python train.py --num_hidden_layers=15 --hidden_size=320 --num_attention_heads=5 --num_key_value_heads=5 --head_dim=64 --intermediate_size=2560 --vocab_size=8192 --hidden_act="gelu" --norm="layernorm" --norm_place="pre" --norm_eps=1e-06 --positions="alibi" --qk_norm=false --attn_scale=0.125 --bias="all" --tie_word_embeddings=true --parallel_block=false --init="normal" --init_std_qkv=0.0297 --init_std_o=0.00542 --init_std_up=0.0297 --init_std_down=0.00192 --optimizer="soap_variant" --learning_rate=0.00292 --beta1=0.95 --beta2=0.99 --weight_decay=0.081 --lr_head=0.00737 --max_grad_norm=2.0 --warmup_steps=200 --schedule="wsd" --decay_fraction=0.567 --decay_shape="sqrt" --final_lr_fraction=0.05 --batch_tokens=[65536, 131072, 196608] --max_seq_len=512 --doc_mask=true --train_tokens=588100000 --max_steps=4606 --dataset="wikipedia_en"
Each number is 128 + 24 x the weight over its row's rms, rounded and kept within 0 to 255. Layers, rows and columns count from 0. Numbers have three digits each. The size before them is the row's rms in percent of the matrix's.

# down: layer 5 MLP down (transposed), 2560x320, rms 0.133, rows 474-555, columns 80-159
# up: layer 5 MLP up, 2560x320, rms 0.159, rows 475-555, columns 80-159
down474 098:077097100119147173136134156087130162105177093125127126141164170143107154130185133088113134135157115127128104161137122136092150164110117155106136171115081177120078105062111101136123129113127158148126085150106151148114134151083125158143137158
up475 119:135116150141114133153127111138106126134127182128134171131110116154135150102065097141159123124108165135128126126136159134132154082141130103140159111131138177110108122108127132174081134142116098138097131083101152144142108113101129099113138130
down475 095:140113128177152158120117104088098095123108134122138153107140165107090116127112125131132095124126161100150120069122124078107133127132140127106154081150115188137136101146159140130137136130150153174096147113109154106198150114120127138126130116
up476 107:110126147109045104157167117104098070155126163133093110134167133150108102129157108150084120175098065172179103122134106145137156166143084131144143091119109125133159113127182096136141128133113112149091103132139168141153129135136126114155111153
down476 118:125130143116103154152142112134135131124145144136142147120128101152105137125131113130134153152092098161144145171104107121162164108101134136137092121140094130125140112126128111147133121138146151129123101113113098091114133106121135128214141174
up477 099:121144116127156080088156159125095131148090132120146167141136156145178095099119113124116112110128133139150123132158158115109134141085186117140126169129127145117105139092126132145103142138095180122159117098125150169102125118167099107120113147
down477 083:163144121082135154070089119112101113107116118120129143128124076105138139140151157135095171154097129123070134159107147125110120140107139126061082125086117100108120153127109143122126132097171094126121153145154167138100168133116142095092144153
up478 103:104126114106122146156111141101128137152180079131156129138130085142148133124137118141112117192122115150136128115125137087106134123100120183124124107137115079147115136197136106170113097111149107148161129148125154140149150136115140122130071108
down478 100:106104129151147135128157123087149103129150115117121133165168117147136107160097139145110076110143088155158151126182131149135123107119132127122160105171143159134114136106112188064102141129136117100151156122100102123106179145153098146150096093
up479 098:094111137149110158153139100146108087150088119135131092150172140084147132090160146158144132113158145139163128184156150106150153147152139130121150151129120128138106115146094106106093154123073140156157079123099136101094123099169118163131115132
down479 090:134133120144100131148149119128098162156076136129155111127138118141113161126105158111120124148126127152090154114155103146095092123163145145166105090168144144138135115114120119117124144075117129174133137164147124115137130136081121151118119150
up480 096:119166162125120112138134132132120110172141108098109129104128129179116120127148124120114152145135141154191145110131158174139146075094143101124142135139126156120145121141158164126095102140097078120104119178138102171137128116081147112155107171
down480 092:155139122091159157155151152115129150130130118140128135132105148075153132134112147126129121093157158149123132128148115105166149126134138125112129151113099116137161138115140113117141073102166133136109104101116133103121146064103094096117124135
up481 095:127129160115158142111097162084124136110128120121106106073122135124133130107169095127139122123102135134091117154181109117186100119133154153139079128149085145134105129185178155156112115146092105166103127150095090152143109175120137128115142083
down481 101:183098132154113102115103115158178133106154115124131153090092121144137105078132145127140116098104158113094082148096141132143118155114111110161130141128131111134113136165129118119111124158129130102100124102137173140085122120143155126169133110
up482 103:125128125149095127086099148142129104140133165134092103126090135134146121110147098151151153124139127122194139114115123070121089130121125136148110155184131126106149117124122117148104111157083124130121115115143140163134110144138109167099148098
down482 096:135105101138165117125168097120133131118121122110117136135141132125118162145154094128122113119142123103109150119128165141057148156136145114156112128115128132116108075134137143139103122151136132141166147144078138134089167126110110154146136127
up483 097:143109130182121155131158098128152124109108102116097150108130136139116120134155122104098135106117160117097164114109103136100134122106107152144142156165133127095145180115120160078086172139140133137123133112117139133157104133119134104145120127
down483 106:140135113147127148144108097145123122154160137131085123121122124108101141125129157153124115096127147125081156108144122152149136121114099205161138164121093131136136142153149147122105189108095149126105134127178173113130091115153137157144132150
up484 100:153141140119135133156140139126154107117101139184121184127162134127108107100168123168134144095158119086129136123136148113116125086132108132106133130121130113122103130139122148080166136130133094117119118138132133159145174168125117092136176139
down484 094:141125164153139169127149092100127115127117127151121115137159150133151083124119113141143128099123132135130101103160141129111152132104145130168135101147141131145151134118166135118130146055112128084111163142149148097164136134129103112120127159
up485 107:145134135101099114127122119135095118113131153162140144147125126114111139115140152155093132139107175152115127115097077177142148091095168136134089137112095108086129151131124086107127100119124136103138158148098151169147073108127187173149120153
down485 113:124132161158112146119079131143147149111107124121104110113069148094169139132150140148090125111092149160149140105159137140133148142135159139167130103124115161140110155130108126107107134145118122134157115154136162128127125163155144132143127123
up486 108:120090148111109159116141119152164123114113134139154142185168152138101101131155153108152080119155177147166152125133124152108135098128144112139124167134131127110133121119140176100135076124132118114124108135129135161165168136140179177128126125
down486 107:134109138126141166138145127138167082131148135167200121111118150084136146141156147132089128145139135087107163118135181142140082137149158126160123157130095149095125109135148152151170127142169104126161125138149175143117143181143147105129116149
up487 106:153146096102117104096090163157114129080151178120105113134100156128064112171146151146078142166117142109106120123126122096161114126147144129128116132133076107163092125196105104128150086142087109123102130140162151136130110110155127065127171067
down487 104:117122105146128093075086086185130125131144120143127131144124131142130090159115108154174172110104135130114144085145127090111083098108144122154099131123124086112113151118147110156157074122108129159158151132142067116167133145096102143089107101
up488 101:156086119112119122137120136119140136130143127202078148084117109153149135116142098127120125097125138105130140154132123144130115120193125143144122066084130110119120134157118118117079110118107114129150168087105106129127100153101067108120132131
down488 096:153088112145131168136117154114141158160122142184108172150187115171117116112138149117125079137121165108123194136120141083173124096127126129153134087122124164119179136113112140122095132095121162121158160125106105138143131147125088112124109175
up489 089:163131176114099106108122128117108155134120166122135114115088141109139129142144115126086114145113123128121137099124077168121149112171131128162118123175082127151137130065148131150100073126141143128122097110089121127156138128126129125104088114
down489 091:147088106189118133102122135156091127150145126142127127128158114129123086172110130104108100102150115145139129128128098126125110160140154160118134105187187183140163128088144101149150140124140124152146165138130138102137152116112133130150136110
up490 103:114141123133131187128114138132101108139131126145168104104146161097112152141135159118131140134131134092120145133165148116157111125101113099144105136154168122121143147114180135127115112092116112151149143129133142127109126116112116160120122165
down490 096:093123130126127144146098154086127125144135121111121087074141136113160073121051151111109152115173170140144101110068161151131106128123120092144091099117136121145150126097149127164112089103158087144167109142157118098119103132075109122151140128
up491 090:124106110113146165132117146129124114164170082127146131122119131151139104133133145135159178128149122131126127148092109166121117132081144127163129133102171111089122054097135133107128113148142137165133172118123097099158103124145123126141125136
down491 083:148137120151132143130135129108130116143118136190142152159113131122127136101113112157123123134078109142119114120121100116109103120126156096101120128141117151071126115120098132123144172104113144118150144126154132142132126097100168140151137139
up492 102:146097127133125139168131115117113070127179104124111100102108127151128164116135104108120110137101117111109115162124157136131096111143103153143134126120110125132085094132141113102064126153159136114135174128136137131165146183102127129159139139
down492 094:068114111111158134131155134142130112140136106119102110136164109118152120086118105091099141147116136113142108121129165124132138159117152128137141137096153137146102112112097145130134162124132131143142127149132130142125125156128108139113165154
up493 106:099151200081133118138124157141159126122114139136133112133110104153112124119093096135135145116145143118143130106124115078104156135118140100148113110191099156104105126090138136116119104187085092131080145121133112148128140097107112128121157101
down493 093:114094098208135118156131123132134110180097121106160112143120134118118110128111108087124081125152138126136122095136060113093096135129099158119155148166133158118157089126107093124103178113153174127092095140123128141162159128110126123073125136
up494 097:157131123160115115154116106104095122166134130110096161125129144099084122131129108128131116152115122118114143136111164092102128095131142131121083158112117132125113129094144138087136135140109118142086151148120133113134163103118123119153101121
down494 092:114124141108143125147151130116116091087154114109121135123158117155149120141168148110150132120136150130131097107108132117096152164133128156122128101114106148090164135107110181152090106115116120147126097139129134129091143166138154128106134136
up495 103:128087103108063120110110097118109175097082151114122080149121113127139110088126151120112120108148107150122104122077150148131163121119122146126094117123115082106138131086130138114111109141131089138092117124111135142109073171131129131110130170
down495 098:135092122091117116155129145167098152121098140113151133135132137110154135107168114131151130074124142133184114129104112145112096108149110147130141111128139072142136156118149150092124094125153131125126142133152081139115119116137127147110101160
up496 105:131170116101127101163111119106159111100113162152144103122063128100145117129123136108146115110089141147118132103141114127131115163102113151101144174115114128126182146122109104138159109121130141105113099139135076129161063144090140107124109108
down496 106:110107154128140145129135137094130116141095128109170146113121137129139132122083128125113140128152146124144113128148149125127107101135121115108159113148108188142128114125146136129098158106162107133137123159117110080167123057128091120057138108
up497 104:134138090147113147165131107129101094134107118130131122147143115148120125129079169150124181141133118133154097122078134098110078121156160135122108186133127151142136113124090079165105158151098169122117149164140140165111119144128120108148167126
down497 101:108124129153152148137155136104111117154156142118169154125078120124070119149137139113154106193148117142162126125181128107132113130133080151153167140170093144142089135120124068122129168132114094139092109134162105113227120164156129113104122143
up498 092:103139113130130133146117116134156118113091185147146142137128126111154153107127141163163111142117139092117136123146106104173120116148109168172179158197148128182114137117115124144102152147129180146107172110139146099098101133100148145176167146
down498 088:146158115114141093106131149154124136091126136152124177118074171133110068142131147103132093140085117136092144126121149104158145129187175139081114116120074120133125112095170094117147134127101095120141149143133154123107129130122138088121080138
up499 108:158118131137108147125130130109107117110128106141140141146130117127143122103136097166114133138122068107113095108129162124142145129112112128154176123133132126192082121121125072149139141117133115137113107069176118155103156122129091141113135096
down499 107:122102111167180132139123155135169119134118153135143063131096134172104122159099126127099138155149139114141135142116132126134138170180115179151117107105114135153109109144193115115053136126116118124126147134123111163097129136119077129161139173
up500 102:100112132114119100126080122121136137119135102084123156137103152123130136132121122131111119142145142087107094123090084162079105118136124146103135080135139119119114102136170112135182117135148126157126159091150162158152146140108143089112089134
down500 095:111093153120125119100122140114102124095111078136132114119122143127151134141147144122104113136128092131095116156152113083138107149124085148140123080150133095111114138107156108174147125116142137122122139102167135104142141160129106095136141204
up501 108:123123132141101161107108129151126121124122084106161144113138081130137097112117103138160135112140117125150138152150171135140136186149125130112131129118107101119100094145128110129107123145115161121121150134133135136154142117109107109126106080
down501 111:146073118133146121204136165100183160139107161139175142114074130141161134097111122054120137150123120131116132155136115137129141146089103132164164125146078127100125111137146146104118096134069123116103114090121130095091093127131148130171135110
up502 104:094102103153142158095132123109107141099101136133137128150131157099129069154088130130146104155164134124102132122113102139129195168197149139152095149103136127116113117110153112120140110126113154107099109117110094146104100114123103109146180140
down502 107:116121106168125132105134167107094131146138161127104124159145137121087118155155102180147116148115120112123140038148134091096108126154132180119116116143124130115098115113164147119178147111123128069120128147123143144089170123137141127118151084
up503 098:066145155164127136109146156079104135115109158122151167135118100133130144144109146108168146117147128099134089134104094142146100115136132129144083103168093114156154159114102107118136100099091164112136128122178134149134113138128160114131161114
down503 105:108148123134068081181131136086094120104143098125140111129122142150138123123110176123131124104166104095132131138132117109122090134144143115098105105114131115134152111151167107114116149112107135128162070119111126165140187121131113116113142109
up504 099:160140154118135131116148111171154142078068120127168110126102130097168148102186087108168142125111145161137099148147132131121165127096061105137143140137153136124133162116122131156123125136133103135141115116143113156124100113143090143163084138
down504 096:156154112122095134166126088108127137104143115136211138125108149113174100176132136141111104113143109148119122153139118121145126157150137144109157146147112159133137138076157151111093139104167138137119144127121126129155141135092153113105126149
up505 104:119160102127146133098095165133128127121100167148144138069153120087151118134085124114113121091117150107118082158134133112123105152134094112121164151160113146131130134124135119107097123140111104134173176126143164169166108133117157093135124136
down505 103:132068132156101116128119153141140069112158182144157097132123112108119108124089092115150154129116153115101075147146142123136119125155068162124122148086115140131115138160114116148106121172165154109143133119137159144151103146155160137122129081
up506 093:126144171143129097126111123129129102167138147147102089118136143118175111151155142075138136146121129179095158137131120115121115171117159128112099169092119123123088132097142095119119136156102152121146113140150139148063169139118092107139164161
down506 098:153094148148119136122171119125173109115123137164101121108081141105145152131163113161107128081184124130139159144122116124139081130154070129158139107159094135121151104143157133115108129092153152119120137110155150122153144140134149111127081112
up507 101:132189150119158118156120132147142130142130107130131096163117164125109166134154123117118116142136108137123142105162125145108159122163097120103118113100148158139126138114126133117143136129092123126150122122127103134080113123173111138066117044
down507 104:128074146133133111165127120091180129069097161167097135124111120117128120169139125138160122092088130116099160128110158122124158098115125152135167143128097128133153118145139143131119132118133129129139100131126129130146093136139110145136140114
up508 096:152160149134118105105130167159157105144142163094105160167146131088113137059108132098110111108107122135152132152153181103133119093129169111126124189162152155111160091131135144101095140171114121137180146155148181156148109106144114126164140135
down508 084:150068113141170076126099117134106111123126110185124157126130105155134116157128116168140125117125165141105140107110115169133126123120129107088138125143134157084123118142124128131127114094106151109123124139163150114102137154150126131109109099
up509 094:125177075157117110095124139126119116156133141132117125131119161165139116101091097155118148140155086136118125123172114118185119105080142122110096131157168141083118143128105097097122185113141154144138089118104140122159140156123087129167119160
down509 087:080106170140173173168145137134118142137118128148146141151106120119098147095117129136162091108119139164111152097154142111157107119132110134127109137116140131112131118135161117145154123119140120106127077129110137098145117124174119146113137145
up510 101:140122119131146136123128137142089122094079140061097175111089144148133128111102166130163109114067127159135132117139106127131176113114132131133092104115133153150112145105164066094135116126115176146174152160127120156109126132089150154127114122
down510 091:115145086140137141127147099125133129127144132124141096159064121099097135174172139111139142134103108151125112123089153158106163118127125143118123151095150169129153110157122090154135096127154110143116135165126129157105099175143149167138099140
up511 097:144105169097123163107147145103136180122118104166195161055129108113085134116127117156151137076122116096124099117146131121105115081096153116122134157097125110106129135110130134150130124130145109120172126133158114088169129147097079134054160173
down511 088:108129174164123158125135127126135157172141129152131131140128165109133118133137115113181128109137150115142073112191134147127108120113153137124122113186112145136146133132209153119125147047111143131099112118127153114141106138110095119131130111
up512 103:139091130097105157116150145170106136118115150130125135147052122164123146135135151126124133135157126140167081121072131148115114119128070093082104129162116117146116172108108145181174134128102145130142129092105150108107114093147129124119168093
down512 106:116088106132129124145104138141142139111151116101147128163140109156138139136182149120100143134111135117110138111116093157161135116095114162151059108145177101143124157157115119088130141132094136129135147140140111105109119102111150145153150135
up513 103:155123153082136152143185117096118067097128102128139130156132102160115151115125120093125107142114152118111123189090160164114148115088158146124150133151152120140177114091127140120110153108151126141145107167144132140136127105101145146094109113
down513 103:097106114083143154148152127065117137147115093133175135108108105123121168128122164104110106084108176145116131167130119169122146104112140106159149121172144109153162157088132151122108139130122145104149112119113151127166142139096133106118133136
up514 101:182152132121133144138115096123099149100139088164112144145155112180114176118135161153125123081169134158140140139099146104087125129122163130106130099146122117087156180089138140088137114144146112185140140164127128106111118154137110103138133124
down514 104:186144097143140135122104132134125146075057141140109162113103132091144138112101116164147114117138125159150147160101123139147166149145149141127141114175181120091141118101072112130147116147134122123112122161152130144114116129135118133117108120
up515 107:112162167126115090129076137178128131115089160173064122142132121162153146140032152117143131087152143135142092096141143102100108129137125108170105157183148137104169105124148151119138139096129107125119114168127129125110122127148117122125133116
down515 097:163154158134095146155107124110104093133107146127147114103126100147151128094102132144136124114105177136145118112113112122112157167099123098148107154144083125160129111096107127118138142109163118137108116145168134121104162123115110105118107082
up516 099:122099112103130136160163143132095111149150161116131129124149149151084142156162165104134096127133138115090121121129130141125136127133117125158097155121116149190115137152087158150093143109167138153101113092140111132159122129133114111160165194
down516 096:111125152141120128106144111105132072112142119147127111129124134047131105130106126124152118154103111179149148145125113129168135147090132120158163096153121136119140117136130150084133099158141138105104126167104120098116184150167105098135110110
up517 100:177101136123115145123114103129127137124090137138136106159139091154139113115159112136155151098158134109079150153166162139120115161134125157099105101153142120150138118142115127120170077132177136097133123174112126135158096136104145112137143135
down517 095:115114081140127134085126127128123167112114111103137146146170097131084137071163046153099141151149144112101127116133114139123149138144116141136128112128088117174138133132098119091100133101108136175116136096165125146158122102148097136113145131
up518 087:128102117101062125112080077129178143177106170117124151110094114119144120131126145141131114113132119138153162145131122139140113123145112159108132173098129102090133154086148144111096127081137127102113120130161114178116117103143121183119134127
down518 092:108128111173159120110172135110088165121145125149123110201138159116117142121151099151145083120107109080115069118165139150134141117130139155179116090136137143164142102107138111140156138145115130145109134112095127103168139128168145104137125134
up519 095:132118140116166125077125139118123136106144071138103146153153122143084113145151146139125115137146142137108133084124120126145136111143127120111133079106162108110118122143129091126161157140112136170174131112147140109088122139132097136127174098
down519 100:129106116164098147102122116110135115109095118183090123168124118090150136133132093099158102122153129149130121101137147141099100164135125151110147133090112127104194115091145129167104103084143162097079129173119109119138104123104157116152119142
up520 102:129126135110142093125115107133162123132156162105083166138108146125146162153131138107134111122128116126163140139138149177108146127146140098122149125139152146120150161154095113093081078089090106121113092126128132147095123122099120116099131087
down520 094:143122116144167132148104106144137110128141105119094142133172147124116141189177154138147104135142186139144104089097190115119090097178142146118149122130159149133163155192131136130144111086145125133108133158111099139120125094092115114105113126
up521 090:089143161162114136137131092158108126138155169077131136146111087159140159167088125172092151147083132126094105139154126108109146130166113106132127106114139073111120136102090126124111110118156147124091142134177086126100164101130135108138105140
down521 090:152119147114173138093134151147138129142114094146114124145143174114115088108172156087145113114146115110163139119134145141132134095129166121118111151141137142113157134140168158127131117102113161138180116151102154147145109168161157159113123091
up522 102:094138143150113140105089169129087110078123082105139125167090125103137121091134154147108164132129162083127156144141125158128156140160118133120130111116146152084064096131107105159117083139164070163165177137125129110148120134152159109116148111
down522 104:128156126103142081141098133152142116102123121149107152112112105139122119120177115142105138121110116105124136103107164122123124100123132131182108112122097165102166108138160136085139119083133109151125083133125139113132101108124108096169102133
up523 099:207141136186108128117094130093125098133131166164129123108147102105122145142122126065146089132143102114116136111111133137127150159151089144110123155111138137119128095148168108151151137126155106118089127145134113152139156155147135109127111156
down523 100:128112121109155141132149139141133115126173104115133047076114093128112154110155091128142116110151148139143111095084132153096094107118128152103104147121129152143128137093136153145162155116120141158133127163141099178170118093098112123144165157
up524 103:144118156096102150106096107154151114135156126113102164153163162087098145179143110115128108128148135158127125134086134113062128155145130132139151105136156137144113115120148122114157176100115155112158151134110155160168066062124139145142142092
down524 101:123143092115113174126120119161094147134105119085159134115139162142170167102123155130136119120118115133155115115151117151146137144094122130135120142150108132108122127118111120137109147150087181103114133143124102090135109142118121124152210177
up525 093:140107139068141145105116154108128127094153119155148085125129115114131108167103129129125145125117119158113130140133142087115138111105111116136064074100120138123157114127134149139111138162154100105124139113103117100117104125132102181117100128
down525 089:145160102150088144125120127097120102132087136135141128107129123134132103094099123122093127157116161175131126098127139194148158083128147115103124136109101168118138104106099132102123156121159132133137137161112127110096101165106110116099123146
up526 105:111154139143121114149108091135138133137114089114125153167097089135111133066115120146124162143138167147164107104117125173095117192141151111072122117132114102117154130094081119140145141141126100105121117144125182157113149124161174128132116131
down526 105:129133146106102159129148136129121122117086116146104151130144179123141152159135155106123059151158175183125112137136153146161109137134144130131131107136161110091176110141093090128144175152150133159121089099145142128176134144156113151133114121
up527 101:117127162174127184105137116123078126124125138124092096153092110109153135127120091132100118098132131117128136106177156158101159152138148093153114103124105112134158144150120104154092162151133113123103134125199135092181058107135137091151109108
down527 102:141122097140113118136106110139134131120130133140142115106134094155092138127141106124144103191167140151163123086166145122163114127103151134149111137145136135105129135134137174118166123138136182145124138132140152056137158110148137133140114131
up528 099:106113162146105149140115121116131131133091155115151139147131150133163153154163083123122120055153155145166146124130109108155151102143142217156124132114106110118094156167146149146118142140151129148128091142085125167147148089121123174096122084
down528 092:130155130168112148181111113128144134127144120119146141152127136082111114162147155142120114154101105103144096152113157130097104100147089139142093118086161113143133160136114135117139064133154116092108126155124147162125115133148126138099156143
up529 107:119115108068108086134118135125134144119172142138117119139156102089112115156122118110123147117138156119101172153128181107092103121111122143122162145113145189162134107130116116096133125141128090107120108131114135183135108110152116161169135109
down529 101:113140120114114160161099132154096130109162167098115150135146113097130118135084150139093146149123105113125168157090140143078157108139140144071128107120161147144171104153135142110161141147139141133156139137157102089179111123157119161124172131
up530 107:174150141106157116119083122146132144124107158128120143156161150107118108135137134131115139160125141127121096119134131160140145146129106137139126118130111167113116148103128107120134090126128143146132112170119155165130101141128108124120101116
down530 117:160123135143142128090079097125174126071134137121097120124133160126080093123110134111139122139098107172163125129146110114140136138134150163138104150127139143094141125108165119127101104134109133117165160128119141173114143122141141156134160141
up531 087:175141132120113149146115116146155122147087106152132122112148125143078141143135120151131140125133123075097126146128132139116154092070104170155061119136118128098174128097065166129125154115142102152088120089124151128145148104132134130108102123
down531 084:115085149155104130156137123100143138124124099137102167158120131093170119111117157114114117112139110150174150122160123149134098165186153124146154136159105147161151121160155088112112111119136135091118118147134108113137143175125111134128103105
up532 104:095150145113140107147150113108134134134112136156123123113135176143136127153103120099111100112129111137125096122135092126114168136121132141127119108113116149122142164120148136089108145140154071154142137088173132168151135132137136115141161130
down532 107:132131172109109125108118164107127135116090162143132112109101171132131152141149105168109135134126118142112113080127104098137118136109120102108128123089138133087107116120093138126109100154139105117130121140183133122155095134110130111105132149
up533 101:127108122101140128125154096132132089153151099095139114122119097152159118075080149169144081111081140119121177134126135134137104138127113143128133207120122178146138142095140143125150129163158133139120091093139113110104109105098119111150141137
down533 105:103125091164143148153142117149133134099111170116148148109124113173100109111155122147127137161118136132111166131112143100111143145167115149117126134166169114136135083147110160154104113138108157124155111131168109136169087168110158178135120125
up534 094:127117109101104157152139156135163147124082094132125132126117140086135116173129093142102160120139163133168084158136118158087130139137145125108171119104158126150110114112103168133174139131090087131137117161122103186110132151173150132143101128
down534 095:114128105144139094122126137148100157117168118118144093126159146105120119167140128124152115078114118142122155107185133106114106134099138123128160147169155109184167143126118158134133119071132115140137138159088136114163144115118120129136132074
up535 100:139084145131139122134130127124123179139160141127173118163132104139137172195144102125109180098155098125136132167156121117162157149115104140126142163168182141102152120134143113123110154110134113055112093138104110110126154172172142144103098077
down535 103:114102124149104156110159143119161118155121124120131087127106108091135133135097088100134116128129114119131111109119168098130077136121099156114134136164146080118137122145128102128142153080145119074126145105108127119176174122049119104094129175
up536 097:099098143110139134155106140169081118126119108097114149094126143101152141137164137126159128088139157127185106113098117145141116125128116136105131113130178119134157114167117124135137136150145133124103088116136100136102115119142105117140125098
down536 085:122137138119128144123096124085074160154141120136158104145159118132104107107123111103094117090139136101128136110086181099111140149144074182148112112135141170161140127133103118136114106132096120107126100144163105185138128113104177110135112123
up537 101:145139118130163135089136135121132159109123097130133121103136135138127120115110093128116132118128101163084111154098143112173127084147159127102115198122123107125134152161137119103120137135114128121097130130116110154137172119125103150146138143
down537 101:115183131130132176133110109131157172138093148120112128129169190084074141150164142152131096122136130111072154132159058133115079137101138139081151136108148150162119130148127105157139157141161114124164141123128135138142120127138122126171099177
up538 106:076116124124156147142145125123140172139117107150159123106143160154098156139096140116131127118123120136095164140115126103114117134135115133108133103107095143123088134106161166146210146151127120132123134125159133120140115135088096113138113150
down538 111:077103129122103152100140106147106095136149064118104133136126122163129094163121145135155128112118095094113126111130121142122134101125110173105124152125148136109114122137134109162148087133152133174114101165155139102149159124116090128087112123
up539 097:123151107162118143101128121135116201114092133162126131153149117094104150158137136137118119115153138067136124113088107091151144086143135150105100142162162080152199133153103122152128102122124160116127150149111098142166164145124102148119116067
down539 093:094160131117072144148182112140137116106134105162126125144145138136135120118146157148153115163170160098102149137151130151146110135092114142154157136108146159106132143090087085180183083121129092119122123148127108140104128145117121093152115154
up540 099:131155158113132139138160150136135109137112181145100138138121101128128110131131122161148132145137148112165116163134102081138115138135123104116109187131121081104164060109111127137087098124131132115130143129117122101109174106178186116113152162
down540 112:121157133096123106112096154152146146136106124161111102158116108128079128107154126120136079122093109142092149138112138109106178139107149130146103070129133120135106125102113163130114135175144112168095123046166122135157134151131090174089112096
up541 100:118152138096119127084118099157119139143183082166110152138136164113166134099164151110152121148158131115105109123148115091119116167139141099151143127117153131101151149121141129126128119136143105074129152124122113155126113154139131121115114162
down541 096:124146109104096111113101118156126160142146118128148154131109123141140146166123162087194118137142098165097137136117164113106103093096124118110121158139124160117182140085148106107135139160139089138104093132157091087153122138136122098130130132
up542 102:135148126106125100123143111120138120139109115105164156111123122159083056096168095159145133127182124110146135165142193122215068097120127127106111115132148119158129171188121061104130096123139171084141125105153116123148061134125124154090113105
down542 099:116136124098135123089132126092150162107176154140169139103125115106119142142164141109168125134108140105144115126141198149149126142127124105104158140115148128132129105147115112146156190158173152119111173121089164125122124120163145116107126152
up543 096:097084127094095141141155154119133142094125144116137125124124127117122135131115122090124128110170154162150094100175158148129110163153101118073136107098110120161094134116132131177117102118119130139112151094099127127120116137140122142146120160
down543 096:157155160129170133102134151157112100113171146062141140137133115143110137103169154166110142136138128103098150129101111163158138117090126133151133181127088102135124119133129132095169131151131096107155109125099108087156164142149138112117125145
up544 099:144160142137148112129146133120098142125092122125174126090153116155107132126086179165139070106137132103116091153132168158125129153130114103100116150137165104129142119121114141092131097146098153109095120137128100111133084137102113147166137122
down544 102:135144135127074118116117148144151108182155069120158094103118119126140130122133140123106189120153130142096127188138125088101096152131130152114119124160122120106139146108120096121118111113158134153120129145123116139114108124111155130096128096
up545 114:142114141100127128104080146137100145183165136135103111130132146156128181143111117103106172129101138135137119124130103108161151116140093121141146138150146163145133114129141158104142147135146111105153122122145127126144133085124147158134107126
down545 128:113134127072145148167103137106127142128180156088097170116159145144106152161114101124099135134133113130099132151140122117095104127127129092132118134105146125086113153137178144125128147126104133082124146099107104114129185091137096135114118142
up546 087:149172128144100170174100157136160167133165135160179104168154146095074135120114113125095061124100128134110119153150133115132106116133121161150126109092113130089087118179158109119159142118109125154130102127117179107170104110114129103117161090
down546 090:183095165115104153158128153172137149135112104105149082159140122137097144136107139110132147100108102162137165137146083142123106127135134151118116094133124110078101143177131141108146171094108140095140126157113120122140124160059131127087132123
up547 103:115148053118140137078114130118141166111096179186151128154157166179134108097128158089132142146113144134147148149120110129137109139132142105150160116146142141148150134135170155142107148120124137098111132110144094137145137157149144172166150120
down547 102:139160086117110114104122125130133135161124192115140141153094053121110083107137100126132133158141131097163108154100106118121081122101139120136114095125118115139120127128125131096165102159157124093132139131114121095153095139134148136112128139
up548 090:116122130113175115131123156142149110138109109107109139116081108141134123151095095117133102112188104169126124121124103140136154099103101099158143145085172116146174136137109136088137112128104102136118118126127151130153117107153153120122090090
down548 092:166126116139142140098148131164141105139116167160137100135152135125115141076146137153132150150058116103094136157138109119166106133165126152096125120166108094150117098135137156122080123117117114133152167105136110127076128140113107113157121155
up549 097:150152120084133128086113135168161092094128150086113144152099105106152102095090103133100109152112145115130128087076146111113062118155141134129108174109122085114176134172144183130133154140123113119116141173149104124167142143130125119124113154
down549 097:143126128153154170110131126108126139113110165123116077104133108140124113112173156106148102102114104140089136104113134135103121144102120146137126117143102167127129139158105107090119159077161153135125101140120137125098090109100095110129101136
up550 100:154140151109129109144152113152120168122116149153146158172169103125141103112085073158187112134103127129164135134106130113149171098146139139104162127132124098104122135143103142089119088118167111132118116155162111142137121147128111109102159139
down550 094:180094104150068151113102149128140169096154130179139087139074110138117144184151097143130114145132085126096120102147124138062130152112139181114094135131142165112142135102129132142118165106162136156115188112098119147144138117118118107136135141
up551 097:131097114096113101146150109150137151136117128107136114157124142183136115125134174120119102139103144136128121126152130117151164125142136155131113108161122109111089101128113097150150123134103149179131092131148101137175108104103098164113146158
down551 093:105115145139177114123140115115111130146123148071148145153163157143130132127151119128193086134131111139124102146120185113142137109157163110145110103127144155131073106132101113169118168098102180133125115150086128086140114125131115145147109107
up552 111:108139130137141112172071116167099108121146096139131132109095092131119093107090088137150123163105063101149138118116145135124131134098134110118133087131129114108147143032151173093104134133117134094083159112105101159131106140123149132120156073
down552 117:174089096143130125098113100154113129109110153107145137154090135110121109100152127114160137105120100148157119102139142111118100160129169139149118103108077109122132134114117113131141144147156096129184120130123126134163126129124130121144133104
up553 097:124120100127136094105159108130113082101129131132104125139090118123122131131122139152165158112108120114114091132154077143151117122141126096139143131111119134116120086128107144128070114156100112133138152145169130133145168110123149147118161136
down553 091:120113158115145136174130116116118129114092085124140120143111179135186135123160115180109118145115128143128074137085108126109084163116121122101137118093125135132150067113158141152087174125081139128143128119115121135142135128120124156123129113
up554 107:121159141113146107142177112153112143123126110163111102135127167128108133146146173156108123084184057136130112107149134131094139122110144119129155111106175091102147154129091166166156139151148102115118118131090109126141173168193124137135077128
down554 117:162162135112167138131135135148162126128121170140111117117176140118146136140104144164150113110167073105092091106136113130116114052098213136159134096165137142127095088136139142119124101155107159149150134125109138128160115151144112157109111132
up555 105:159143138129103134122115115112135137122135103144126133110150119132162138063127136095127130138121112161177121114084144156121145153164086164117111135104176138156176116066118128136141094161110158150132097118132126152124111085104108126107130140
down555 111:165142147153136129098131131109159127098088144111114095142127100084083086141162127161149083117121116141118164100167136135099144113106132134132130150120112107115177144122109132127134158108113156107126144130105096184109090101134144141136113107